From a checkpoint of a small transformer trained on Wikipedia.
Training: 715M tokens, 10906 steps.
Each number is 500 + 40 x the weight over the matrix's rms, rounded and kept within 0 to 999. Layers, rows and columns count from 0. Numbers have three digits each.

# q: layer 3 attention query, 896x896, rms 0.0238, rows 471-479,503-511,534-543,566-575,598-607,630-639,662-671, columns 560-615
# k: layer 3 attention key, 128x896, rms 0.0253, rows 86-95, columns 560-615
# v: layer 3 attention value, 128x896, rms 0.0201, rows 64-67, columns 560-615
# o: layer 3 attention output (transposed), 896x896, rms 0.0206, rows 448-451,480-483,512-514,544-546,576-578,608-610,640-642, columns 560-615
q534:479539507502530512504478471536496506469524510497510523476570493502511444416489518501534569524462503450522519470471474490503481540506521515501514465490475486504521475485
q566:571514471510479587480464490489559415486509475617414510490504492501422464451423479488444481596443520483529528532527438458449511480506524496616449443459526553466473494548
q598:496576573452473495530465466534591466488503537534497459404526492473460497528559485470508504543437501509424469519497476574500498494507516498561506441470532534503505498520
q630:464538529456485519476486540580612542413463450551516507456571490475479582526556500558519564544368450450491500477354414590446508488517482424579478458615502392503548478579
q662:541517527485513487508526507506548567479407496506473467490522499468505465555467477510481499531459503483512504543488498516515550498502525493474517495503484489470511524490
k86:520478484489496526585521506435507470465479519478502469500489507472475486499478495463514460496487486493544477495497523449480502488428503470441528551480432471499497477533
q471:535537435473494467575519507503557493551565516533573392567516482452445463523492554610432408539467464487500498528486571538474468473446400497489584516548543433521541536538
q503:503392485425474497514506516513521494546516495495486486490500452407515451559480497503461474484446538428529488484497513505482487492429508504465507490527568537507539531513
q535:493386498505445519527500464452575475508543522507490407516516499414535435553497514471500471497449512458506463551461501570479469506470528528515540453529460497520561545537
q567:499446504470480520538515552553574503537503550548474532490455527475544468478500515559442461552412397454520547583566454515451508490464487460524431487548577513528542528537
q599:504389478456496476527543544497576575534514530483457521453478498517501538498490513537418442528451491464494524573587529500438520493497461459452481508556530579526497569498
q631:515426447465467527518590517493526522565575593499452574528521520431473510455509476544439457612572477505507540503530483511442514551415463501424491500522591516509490503509
q663:531516447459444523539517556496464554531506538541414482499520572427476456590489501502508488553547460501483533466558457506463478430397512548529484532517518513492526519488
k87:506483558508463490521488499478517491577454509495468510558527516547472452511523515516448511509507467485525469532492445541488476484449527523504512456542520497504513499483
q472:588520545493558476470525494407501453621466540546449521539469512430495504482543503525499488489591547536442510585515502466440519492519511588630531518414514529582407484493
q504:505440457454494518545521539461527538580476483522467475529460502417526512475499506531495437475531532519509518492509488505481492538478506576523470537519498542491486497543
q536:520485515436522524446532514461541419479567569491433505589518508508534432473504495527468459485488500517516502508466531479484528566458475567533499494564599510468563501489
q568:503568627389465538480484440426519485517416500540468534588466549507500510522535396543438462477592504488553510481503480463518580550546482568491543503454523526505501567585
q600:512494483496565490491512500395459543584436523519458514523489522442418470575471472457565454545530569553465542467500548489486518596548486539534457539437478492577457454527
q632:589508499501523527480507489491504514550516516516436502541425553446509465538539504549484422535588534577489483508507512452501521557394489531486463557409495469537461516472
q664:588481487466494561500431528462510502556487573606484480537459513485538482492517458401508453529550556496500434484528464551535537557418484621553504534483522516529505562548
k88:438354457486489615490538508509503442521504540532485517519448433556521492486495510458395478512484521541512453529572536487404545431445448503458504483506441554394504485494
q473:574525391465495500521563541513465422633570519593449519548433587435498438532494560603392449571481548483511512515591470485484450443459474517466485562512549478559473527483
q505:470306488470485489586491490500525477513526464506499559442541510457535460498423589473414475501483483427525509531521557455444453470465514468511551504498501483490520499512
q537:498414520439491418525502469461522534525518460497531474464529496465536470508408603455432467436507479420511531538488480443512515479473511524529490492473530453510535545521
q569:526450467450484499538560565512485478559596491555416525540525517486536417527514476574454489552464464453502549547528527451457475413471477475506447553505620479536476479464
q601:482427479393515500511491550461497496519522535569445577507462515493522498469439472515384480530509483455455443546560565449507468486519543456469530474536586431468482531524
q633:543470410449509511457527540544539449623551553514513490509435525463591519547466513513447457521513495479553501513561489471472474444415517441485462550471505484490509520504
q665:555425447384497479566530536432446506588554488542436446500486534500510471535497534506434472500449538497476518522487503407510487493447495504502429587492567482521529550521
k89:475490481495485562554536536457481514506478490465440506539479514571513454525517478511440448469467449464544533501531523553534492503416448468467483465521487503455561487518
q474:439526459480480497567507528563516416527523519509518480505529537482522413497453597496419487554432506466506539452520535552417508504426503502484511584545553520517512521520
q506:465373453444456441592490483371575481546576487529582469533479522469550440491423527437439482486499504447548508534510579421474438434442445538460499513446548439547492581532
q538:483355529482499430539503412383479535555552497480615422515523485409522467444430549460499508487532520457475440509513559447498484463494449536537480606414525489560590553524
q570:489536469497471532599542571465565468530529526495505485510550531514508424462402530495429513648478500371492600600541587536353506430443441444539492584581526569574447525556
q602:482515399444482502591514550439577423559501578530487555572520549497502478463395485499392465595517463480529503607554529466451492516499393504484578543558496490521505517532
q634:447487437481476504466588518426503474621519573541570473518479529494519471488414534544455486566544524499467491525483528490377490490448466458425508489469534511505579440518
q666:483457465486502498528539566406392495629503488508505447542521520491527450487410491494479497552507537506469500536532525390532515450426474470489477614410544476540470552504
k90:473509468469421510510514557481471510484471475465499483528480490482491410462526503493535457486457393462507452495541502550528527503489554492454506453506469466539570527535
q475:599544500465537491436537473489430504577501525573484504479453517458498524519472473562496518494525567577438538513543475495478527448522470527551567530443539510559474557500
q507:559515528489464494490504531533480596522506514447530553364522491405501516521444574628557512479518515491497517411518437572538492474529514576448491473470472484521435553530
q539:510512498492483531521481520496518500407501563496331513435506513492492490520481476593455493536513484528518504438499440478509530586504509575518532467482538550528473399520
q571:491584505473449473474500403492461479575486533469466543464429493464508607497559436598484461445533479483539457507498507455578468470519478594486482503402507493523537513580
q603:486578515477532467489520508534435570520435536563517541485437536498446548508513486477527520514569566580491562402534493499524503553566513522585397496440497424555404492508
q635:523562533548514563495553451577478463595552584544401579487432574438545478540478431520452441533566571616437500511546560458477480501497565534484449503462511508512464477468
q667:614670552353464538434447433467401550486494532547504525469478513441435469487477407568552507446631547621484456444517448493592535498483495629527522513401547537530443473444
k91:441551488494513583488512532514463480439419482471500555544499441575517442619482463432527473486514454521478503513562408443516520503431528432447432477517511519462537555523
q476:459499457545587435395451497550431496546549590423489504469502452512532516460515528534465487487500548573494485542483510502496563561475536461520506488491513494488539517494
q508:447544524495594544434508460478509461544370534465556513530429428472557503545529444462464520512493399500440382568589625444465506485531499482440451477579502507398523483414
q540:392611497527521563490517596490467479541445492469512527523477460533484430483475488500515495492499452506505443476524536455503450476477493446435496466617471406440503453506
q572:415552466484558541475508582492472508438504536430470538496507493633513511494547478461474507510460500459494414530489521464448501517462468463492487555565477512488506471502
q604:394613543502599540505509614452457442580429488447533479579536470503581534508381442489444533528554451483499444583538572422467554485494449412506503477555570417504497448440
q636:405527553509562502478517531459440551581427593479474541519393475510512528444457425440523469533558490532414441574471517465433497507425382434490476456516545515439522460496
q668:403556570534534545479571612529453474609398531410544526567455485550549510521557453478503546614552485525543362505476589519417532563446422481477404526512428448385551459505
k92:444511476478484529590465444538455524458447455556542502516476445498504468508472454531578547443574505561531545472504446545612437487530506406413486481505397447588556529521
q477:487499520533466574441509527475464548496441527531503576476515535513511555514510439461536498506519506535502415478503449487449500509541522525533484492453452502495468467518
q509:536384406508471492482553458566496564605522536479423480502496523550521597559619470506547516453464525516488465505520485458493449527454546549505588550483459574508416487572
q541:531519450555528497524593413593433510546457540550473501561448533532612584599519444510485478528505536596462457523537513440525505556494461486539490480540585546450497614500
q573:543462456447473565438535497523482464501501561543431504545465583497494488520513464500443455517493579531524456469532476524440515549480473557519508524389483501486516525446
q605:476485505522449546462505426440439523537462496498527467488432420437541513543532488423542578447502507565483441425527488512432555527452513554539531456392429563453501586556
q637:558518466481477566509445470460535505428527459517545520522466483504456533550565506396578471553439630499549497462567520577434552586450499571595523541553383485537496554492
q669:461389464540484511588510402492569469551518479521480500545472482484567551487470511436537471457452582444454523517505438530484550529560446524561502490447502522534521548562
k93:551548534489543494523469485524514512527542543476530509480467626423523548528490472503482478448488603587441538568518582532433488519473525538601513540543493596550471537536
q478:514467475519455551543520522440543452396542518522485580529507507560518508485465407465526508508487434476548465486486546516559494529485430510454448527455557501479513552539
q510:571425457451450463420464410549448535498543482486436455548481421497479605549610443483589631407549553546467462440484450505515545534442573613475487567460479507523435589515
q542:552390512505478502437561480549463459508534498481432602540470499515537564561539509495510519521544512537514490431579521488443510527456501530526509539455549530449421481471
q574:471459432535518506447534527502417504515459463505491525532448494512522470511505582511472551515518524497517510490502496556490449522430455514396469563494471519545485525501
q606:411426495522450511487483484544471497486529480473463528553447451500549443509519528527526500446509531499551475437466506565448496513356502559463530569463474554498497536564
q638:550494503495409552482484465475515480505529510578503571471496488421513525489485514497498465525490515491535582447632521558464549532477507588544577546492433564487427531528
q670:417436448493461464505465468484581477528555469467484498470494476458504495536491512518504479480537454505418561439578486641496482438449525508525519506467537546499481493514
k94:578454537465507508501459473492583512462576480517452499514601571465418538492465468472445463577545532526488555492528495518494524566481500487543474487584491565528453575551
q479:571498474501529579516497560488449506524467492545425509501529554451532536576527513429511579481490503465457517475550430451508432519486528496508540491456489504553485500501
q511:523577529463479490451483453417531508543547526530501462615539457616493523588541430430568540461637551517459571429443488430490486511410458531564476609559422533549471590563
q543:532583514510395570523485513411501438517563575445482548646537471557447495584542421480514506596550528473542514538524485488405469531441431522496515527589518502476462559574
q575:501533495469482526414495495481518490477513488534502488471522491488522444495508525519430491514453516413527514548478532589445511601478473335505484523470471555519434517568
q607:499641513536519510550489473498495482546522562534459476604478499472498467564563482474431519558503507453452525530525532491444417503439429544531500522519462517543526546579
q639:537512507506438553472529546466545522527528521551572513528533466469445506564552491488578485547469551452495490443511475519459536478451509540557493513557461430519563643584
q671:526539398594498553607489474456509438512520516509517538563510474473542493565449552448498469544520544391501507437487505506423503493423465508558442511471467483533501550559
k95:545524523530485484431519583462525468463634497471543472531596519434478491511544443495502480539520536502551532487424546503443535525474481551500455446444497575527474592577
v64:575572400418544554488457525421519492485543530556503505485462452473480527539504487535516484547472455451490553513528584444513511506488480560460561546450496458598473569483
o448:504489482460514529529458495415548528533536591444502509539523445477445491502482507537528430414557530505593560468499467559507472453491522475553523487505560523500428511521
o480:501560475520452512516466540482522398516523526444506503480455534570495545512546486474498438530571580493508485414531505537506490548501528441481492559498497502478518550497
o512:478481501554459566499472534492474462524478484490567544451538488497512494478551489525502509550601466518516533401541510555454431487585516450461522506469490497459485508521
o544:564443500474504444534504522447527522482617557469515560465435488495482592535548507500489501505633504553517539400522495520508516451497552525573532475512477474537502481534
o576:482489505470568526488451538435562461468565571459549462501531499572584578508510550458491457526511491447535502370475499617483496524490553499528518456519484531436550459505
o608:506474531449546582501522510470541478507536498531504533523532463514513575530609491483433533531530475523528532436515524581443543467611499509472498445494491571465488518512
o640:482433485521531482496505472476537469531538541441513550480516525477552546532563508498457544524616503585494554490523529501479462523526526438503561492493523537464523512513
v65:508526428526468504569511511451476493450551546522490452503515516494476548544533484481552503511495500513507530520472560486494524509540522515533473536412415572490594512523
o449:624451550456473528520522440500539610518461490607470464541438494555489477511556509452566567472452526506492550542502497488594527476524466474551476539475465531490561518487
o481:474531632495542524470506509419499566519547491523483585517478510532461564537533486556506530510512515486528528516522481488473500528490476459508406437415493512508504453479
o513:551529598548522520474488561455497500571557479507597482445495511464428524528544460492562535512465444491547560486449471443564481576541541511500461514496439432524476472538
o545:531528519468494467528480501455507519525511491524396437542422482533506493580550485495586547548526439442509507527499527527605510571474474444468435538492410551514512502466
o577:532459566515506470463508500412516500545519410526511505476433514513443510542601444516556587490504503490534557560425485509592579609538456453461457497404466484545474497506
o609:567515586530468494462459524440511553583459486545536487433379474495486551613526541452532519489466480484511567529480468487548546548518471507549444538486477464480538475523
o641:417519632542466475462473594528515529536540504601527474482405476497489519643513504501520593547471561400557464538489459472532536525471522480495488484420435595524394423465
v66:478521440475413451477510487407483447489472430464521498518466525467394527561462501535477463521500528496481525449489464513501520482486408513480546564473487496488465465559
o450:508502504484480461587528531513507505533516519486505454460441501529492521459517473518529454462492465593460533490511506471467452457569441585506463496542478501505522535538
o482:475497512530526488450454554493519504459514493497515521493463543508473484460518551496620469503490527541513520508455487579515442529517448542506506525491494517477508498512
o514:532492545557505563526458520482481556471493470484520458488500496467491459482537513497588484488468468498497524447500485518466500512495465532477498467542482527516499479524
o546:460541464582461534569464474416512496456471485457397474457474508506399468473488441500523452486500474557469571543497528450453502534528474500562456539486527504505509542483
o578:494495570481460504481481599449518550508498481491516448495492468493431496398513568513545449456556458502492512482477481506487510551524444546508508529499507478536533512483
o610:532509570466552508494453534459566475461531502495453544510489543502432519470503498493517477518577490537454592485434462461554489454567476562511479417496495502535490522444
o642:514482519563513523504438484494549495437461419528468484414503461539434457418490448491538544500493457553520582488465447533468488565527508565520452467569495472529468484513
v67:523499523521493530463451547576440515534449469456469455440481457489463555509528550478373548448475438518473479481554506485416534616538461461523568476544532426492526394480
o451:509524475482474518504572514487496486451456479443535481554502525421468487495489507469509487480389460492459529475479523474480456529492542503505499495477468493597496604532
o483:561541376496465475458493554518510536485509524487459514536514424488586513551438531537541568528517473501528477521528553450464537497500512492534481446457514518496525538492